config = dict(
    head_dim=64,
    intermediate_size=704,
    qk_norm=True,
    attn_scale=0.125,
    bias='none',
    init='uniform',
    lr_mult_up=0.698,
    warmup_steps=358,
    decay_fraction=0.911,
    final_lr_fraction=0.0,
    max_seq_len=1024,
    train_tokens=644800000,
    max_steps=4920,
)
Each number is 128 + 32 x the weight over its row's rms, rounded and kept within 0 to 255. Layers, rows and columns count from 0. The size above them is the row's rms in percent of the matrix's.

# layer 3 MLP gate, 704x256, rms 0.0499, rows 501-517, columns 0-63
size [ 99  99  99  99  97  98  99 103  97 107 107 104  96  99  88 100  98]
[[161 121  27  83 111 148 182 110 171 151 137 137  94 107  61 128 179 162 144 118  89 143  78 152 107 169 110 116 104 127 177 133 161 160 117 142  99 115 144 148 148 112 140 156 168 105 168 141 148 147 138  81 173 119 122 126 151 103 152 166 143 150  86 124]
 [156 121 172 105 130 131 135 128 198 127 189 134  95 147 145 124 128 118 136  58 165 124 100  46 135  79 152 124 107 125 161 174 192 107 145 112  66  58 156 139 169 110 157 185 134 149 111 143 128 112 163 133 165  91  87 133 167 175 141  65 167 151 182 140]
 [105 143 110 143 143 126 152 163 144 140 151 132 149  89 164 126  86 135 105 106 132 169 220 129  91 146 162  88 127 125 170 115 115 114 103 181 155  89 120 117 122 148 116 129  96 186 108 113 135 123 164 130 138  81  87 148 150  85  94 101 129 164  66  99]
 [156 148 143  97 182 115 162 125 124  86 119 176 139  71 134  67 139 128  83 103 161 145 119  95 178 141 170 201 129 138 119 102 183 163 136 123 140 131 167 138 133 177 135 174 171  94 165 119 144 164 114  87 135  97 105 156 138 100 109 158 119 132 129 212]
 [138 165 146  60 117 174 136  84 118 129 144 119  86 155 143 178 140 115 130 111  94 211 144 145 132 140 138 119 147  92 108 115 133  97 109 114 114 137  80 126 160 131 131  59  41 156  77  92  59 155 174 105 114 143 133 163 100 160 165 112 111 131 173  95]
 [179 106 141 165 136 129 138 167 139 162 105 126 152  97 136 106 120 161 111 132 137 126 162  82  91 160 113 119  95 133 102 136 127 161 129 116 109 111 184 100 102  67 127 176 161 108 164  80  88 110 158  53 128  89  75 160 129 158 117 120 104 114 154 137]
 [180 107 103  68 181  91 169 125 113  91 131 118 139 147 115 150 178  98 105  82  24 119 122 144 133 138 115 180 141 164 143 117 148  91 144 144 197 101 170 113 132 113 154 147 103 159 112 146 115  93 116 109 176 190 121 157 142  93  85 106 149 152 112 155]
 [109 113 116 109 139  95  84  94 113 191  97 141 135 140  94 147  96 132 177 192 169 173 171 149 113  86 115 111 144 118 195 118  94  68 105 153 105  84 151 131 220 119 137 101 104 171 182 138 136  64 162  94 127  93 146 120 147  96 151 130 106 144 171 194]
 [106 180 188  99 122  87 147 128  88 133 132 130 136 140 170 105 126  82 162 151 136 152 164 151 129  89 125 152 128 155 154 161 166 104 124 108 177 133 201 170 114  82 135 149 151 134  87 137 162 100  95 103 153 150  97 113 162 119 121 135 127 188 142 140]
 [151 127 141  93 145  86  99 147 165 120 177 156  90 104  83  91 129 117  86  89 113 132 101 131 136  75 206 134 114 140 117 156 104 119 120  95 107 148 139 147 138 106 125 128  97 146 133 157 100  98 140 144  99 118 156 122  86 100  98 123 144 165 119 139]
 [127 102 107  78 109 166 147 140 165 174 159  89 179 132 120 138 118 131  98  95 167 119 130 107 180 153 149 169 100 168 129 123 128 129 135 135  77 100  95 140 151 115 201 113 139  91 197 102 127 133 110 121 123 117 124 131 160 123  99 114 115 120 111 102]
 [107 153  95 125 118 165 178 138 144  87 115 117  76  77 138 171 174 106 131 112 153 109 118 136 131  92 146 141  87 155 116 145 119  99 141 137 173  95 149 124 125 117  88 132  77 121  85 100 115 153 107 132  92 127 173  87 133 154 112  52 128 185 188  78]
 [133 139 179  99 131 153 145  96  77 157 135 125  99  69 122 110  71 141 117 107 155 142 171 168 137  92 211  70 117 152 124  79 178 171 131 137 108 131 114 111 106 115 114 140 108 151 131 160 131  97 189 144 102 138 144 159  61  67 166 110 173  83 174 101]
 [143 140 121 161 194 114 135 118 134 174 191 134 119  91 118 120 132 114  59 109 128 151 101 214 130 154 119 113 140 100 209 115 190 107  42 150 104  66 173 129 128 100 101 121 115 112  93  94 168 145 118  82  92 133 146 175 116 111 163 115 115 179 117 184]
 [116 163 161 110 106 162 104 166 128 144 134 141 118 159 140 124  73  99  80 129 117 140 139 143 160 129 136 108 147 166 157 111 166  86 129 114 114 161 157 125 177 121 151 151 106 162  98 122  58 180 112 127 132  87 129 141 114 159 159 119 158 140 132 151]
 [172 167 150 114 173 146 159 143 128 122 209 142 112 146 137 154  84 112 125 142 100 104 176 132 134 122 136 131 216 195 106 170 140 130 150 162 111 162  95 150 133 112 103 170 138  65 121 165 145  71 102 135 127 116  76 119 126 182 114 112  53 124  89 124]
 [103 149 131 119 110 161  85 121 142  83 103  91 137 136 173 163  95 181  82  77 103 158  91  41 134 109 173 106 158 122 168 164 141 139 163 105 125 110 118 133 107 153 105 144  94 182 177 154 133 126  89  97 131 165 134 115 138  83 131 152 162 154 114 148]]
# layer 3 MLP up, 704x256, rms 0.0486, rows 501-516, columns 0-63
size [ 94 100  97 100 100 101  97 104  99 108 106 104 101 101  87  99]
[[140 159  75 132  99 197 155  94 152 157 192 181  90 146 118  97 184 125 149 126 132 114 123 107  68 147  85 156 122 126 156 125  98 169 111 151 152  79  95 122 185 103 170 133 130  81 154 130  75 129  69  88 190 155 114  89 157 132 165 116 162 117 104  87]
 [ 91  95  60 195 178 138  93 134 179 183 170 105 152 137  53 129 132 104 104 110 129 115 175 144  88 112 125 145 106 130  49 127 141 134  85 156 136 126  77 129 129 125  89 104  65 144 148  86 103 121 135 213 144  74  93 137  97 122  75 104 111 103 121 149]
 [164 151 192 153  21 126 102  83 101 120 157 148 102 124 128 121 106 149 159 121 147 101  89 143 102 126  82 179 129 118 142 171 119 123 155 100 147 171  82  79 163 110 142 102 141 149 173 103 126 131 153 193 131 134 123 141  84  97 119 102 172 186 125  84]
 [105  97  81 134 182 160 137 142 106 142 162 136 101  87 201 127 165 149 122  90  96 144 106 154 103 141 114 179 168 159 114 124  47 154  91 114 107 131 157 146 144 160 153 168 145  98 145 212 119 174 158 124 136  71 153 172 142  80 156 101 100  96 162 150]
 [122 169 113  95 100 124  52 117 138 148 101 117 167 137 171 166 165 117 154  96 196 149 120 119  88 195 143 120 147  81 140 103 126 131 111 165 104 117 118   4 142 120 131 121 140 131 146 121 145 131  68 142 149 153 102 103 130 138 159 158 132  89 130 102]
 [ 77 132 156  81 184  99 103 113 111 123 173 125 110 174 100 122  76 104 107 142 128  94  81 141  84  81  49 202 128 130 121 114 135  86 182 167  88  41 104  99 148 172 131  66 167  88  93 141 132  77 137  93 131 105 130 147 122 168 137  94 159 137 135 122]
 [151 166 100 124 156 113 124 109  87 145 163 154 191 100  93  81 113 104 132 120 109 115 121 105 169 119 125 169 128  83  82 137 156 129 131 154 139  99 132 111 113 207 142 156 180 132 111 149  63 109 199 122  86 131  87 152 156 106  81 136 153 177 114 139]
 [235 152 126 134 119 165 109 127 184 144  75  94 117 102 124 138 125 110  98  86 120 175  69 160 134 165 128 185 124  67  55 101 104 173 174 129  88 134  86 123  90 133 139 169 165  97 127 133  97 131 126 160 159 176 161 106 108 152 131 114 116 125  73  99]
 [148 116 144 128 102 136 121 116 160 115 129 135 117 128 124 127 126 157 131 128  65 124 103 145 154 140 133 107  95 131 112  78 117 120 124 125  69 149 176 159  42 120  55 156 140  83 137 130 110 154 141 171 122 125  92  73 105 145  58 111 137 175 191  87]
 [105 216  48 140 119 166 162 147 109  70 120 139 108 171 128 118  93 134 119 101 145 205  91 100 146  73 187 109 121 183 155 148  74 198 153  77 136 140  94 115 103  73  97 156  68 170 154 121 160 192 121 164 130  70 159 124  99 168 123  89  81 103 202 161]
 [ 84 150 131 136 129 140 134  95 155  93  95 162  91 153  97 105 124  92  77  92  79 173 126  72 153 117 183 111 140 100 139 119 124 149  52 109 167  93 133 111  98 142 139 105 124 188 140  45 102 141 128 116 137 146 138  85 116 117 161 146 150 129  85  94]
 [130  57 147 110 114 141  89 130  74 133 158  75 112 106  89  42 109  84 100 114  57 163 134 177 153  96  83 174  84 160 107 126 115 145 121 173  73 130  97 109 116 117  64 119 144 114 148 132  75  68 138  92 105  91  97  97 156 145  94 128 101 121 174  66]
 [210 145 128 152 105 206  73 100 111 100 128 100 113 106 153 175 113 151 128 132 123  82 133 111 123 132 151 155 142 133 137 154 143 155 146 134 162 177 124  98  99  66 155  79 101 106 130 107 122 209  85 185 177 101 138 175 155 140 100 146 137 142 138  64]
 [173 115 120 195 178 131 116  76 117 168 105 151 150 128 126 169 160 114 136  88 100 118 156  98 158 106  80 160 139 139 169 144 150  61  90  77 176 137  79 145 112 112  90 119 102 148 132 166  76 122 162 122 143 114 137 149 126  95  93 133 174 137  94 148]
 [ 86 125 105 113 160  91 146 102 188 121 119 123 165 112 137  91 144  85 139 111 139 178 119 140 110 129 116 166 182  64 131  87 102  99 122 132 127 172 134  89  93 132  79 102 114 169 195 186 160 140 146 134 155 153 129 130 143 149 151 106 149 139 146 122]
 [157 120 117 120 103 162 105 160 137 128 134 157 162 112 114 128 161 128 107 136 110 109 154 114 199 204 118 123 144 152 114  95 159 144 161 181 116 129 178 170 134 122 124 138 133 146 167 152  94 117  95  95  87  85 102  87 118 143 107 137 143 149 125 146]]
# layer 3 MLP down (transposed), 704x256, rms 0.0663, rows 501-516, columns 0-63
size [ 88  99  96 101 100  99  96  96  97 103 100 100 101 100  89  99]
[[166 166 126 170 100  55  97 105 130 148  81 161  98 154 154  94 153 147 168 144 106 109 182 102 162 109 117 157 196 151 127 122 120 130 129 160 116 101 118 205 145 174 123 122 134 114  90 170  89 195  96 165 148 159  80 159 141 125 115 127  89 140 115 152]
 [173 122  78 124 146 158  65 189 115 140 208 155 146 200 141 122 127 170 115 127 127  59 138 189 138 130 139 127  86 130  74  62 146 128 124  88 209 138 148 128 141 144 121 145 155 132 113 124 107 117 115 105 133 119  98 118 136 142 112 151  92 128 155  99]
 [124  85  94 162 108  68 147 104 108 147 110 139 111 145 126 145 125 153 102  80 125 226  97 187 214 148  88 138 115 134  64 106  82  71 137 127 106 165 134 130 116 161 184 152 152 134 173  75 133 126  58 140 120  78 154  68 174 109 116 105 143 109 134 101]
 [125 179 123  99 171  92  69 181  80 173 118 139 108 119  64 111  90 113 135 145  90 198 154 182 106 168 128 205  89 124 103 151 133 160 152  95 123 116 150 136 153 147 173 130 183 148 120 187 122  99 113 144 208  81 187 126 204 192  85 168 134  97  83 165]
 [169 146  85  93 152  91 157 132  88 144  92 152 107 112 110 129 155 105 123 124 102 126 205 215 100 162 140 159 118 151 135 111 120 136 130 133 129 125 117  63  80 162  52 153 154 138 117 175 138 186 122 190 101 141 134 154 142 127  56 137 118 129 156 110]
 [ 89 150 117 121 181 138 127 147 203  93 133 172 137 185 127  59 137 118 158  66 105 107  88 194  57  98 133 181 100  95 105 112 138  81 198 153 142 111 117 145 147 104 125  97 107  94 113 172 157 107 106 138  86 139 166 109  80 130 110 114 169  94 117 130]
 [ 85 161 125 148 127 141 149 149 132 167 134 156 159 179 138  77  82 115 107 172 132  69 124 110 143 125 145 152  44  95 117 108 138 157 197  88  46 148 166  96  81 132  72  94 149 153  64 108 126 136 116  89 147 134 138 113 103 146  59  87  82 142 142 139]
 [163 117 151 158 129 139 165 149 126 109  90 179 145  88 127  90 145 118 112  86 139  74 136 107 108 191 143 134  77 147 172 124 149 177  84 149 121 220  93 128 129  78 106 139 106  96 154 162 125 164 159 157 153 136 116  78 119 110 174  80 177 131 108 107]
 [149 152 158 125 105 144 133 160 141 100 135  51  97 108 140  79  98 160 108 103 171 111 112 116 102 156 197 131  80 105 157  69 112  70 131  95 113  92 111 126 136 117 164  94 153 129 111 116  92 117 147 165 139 138  92 136 124 116 175 162 103 147 143  72]
 [113 199 140 124 111 139 125 168 135  88  89 120 116 143  74 152 129 119 167 125 127 162 107 119 142 134 132  91 138 124 114 138 108 182  91  99 132 118 169 151  93 145  83 136 130 121 107 104  99 123 130 155 145  60 155 135 142 129  55 171 149 156 154 112]
 [117 129 166 150 115  94 143 128 111  78 127 163 148 108  70  99 161 106  99 140 124 125 163 177 127 143 114 143 143 129 166 160 168 196 104 128 157 129 124 157 130 162  91 164  91 130 110 115 158 112 111 153 176 127 158 158 197  89 171 108 174 111 164  77]
 [ 70 122 132 132  98  98  93 106  72 109 126  79 136  78 120  79 129  68  85 119  94 121 137 125 157 189 130 100 203 116 110 102 122 160 146 126 139 122 136 143  99 152 138 160  78  99 114 196 113 143 171 153 142 134 146 122  68 108 160 100 162  97 112 128]
 [125 172 151 151  93 170 163  78  98 103 101 103 178 160 161 121 121  61 146 127 126 121 141 169 139  89 182 119  87  85 157 137 153 143 126 145  65 142 111 124 127 147 156 176 120 109 102 121  79 161 108 182 156 113 173 216 167 166  93 123  92 111 147  50]
 [109 112 135 165  89 127 161 127 126 166  94 106 154 163 152  78 136 120  98 110 112 148  88 128 163 144 177 162 117 163 126 115 116 135 124  76 132 106 132  90 128 102 114 106 126 135 146 164 178 144 150 164 175 190 103 174 181  99 129 114 133 116 104 136]
 [154  74 108  99 171 144 138 155 148 134 131 115 144 103  84  61 127 105 187 132 136 159 159 113 133  98  85 129 130  97 102 139  94 190 134 139 115 137  47  67 135 124 189 149 113  69 152 171 131 118 114 121  89 125 117 157 143 156 140  94 134 141 170 136]
 [ 95 123 161 164  81 121 137 114 195 147  71 102 136 137 117  83 106 127 101 136 136 156 161 160 101 139 100  95 103 116  87 163  95 105 115 124 157 173 116 140 107 115  50 119 134 157 129 146 127 214 218 146 193 159 157 106 120  75 141 124 196  98 101 122]]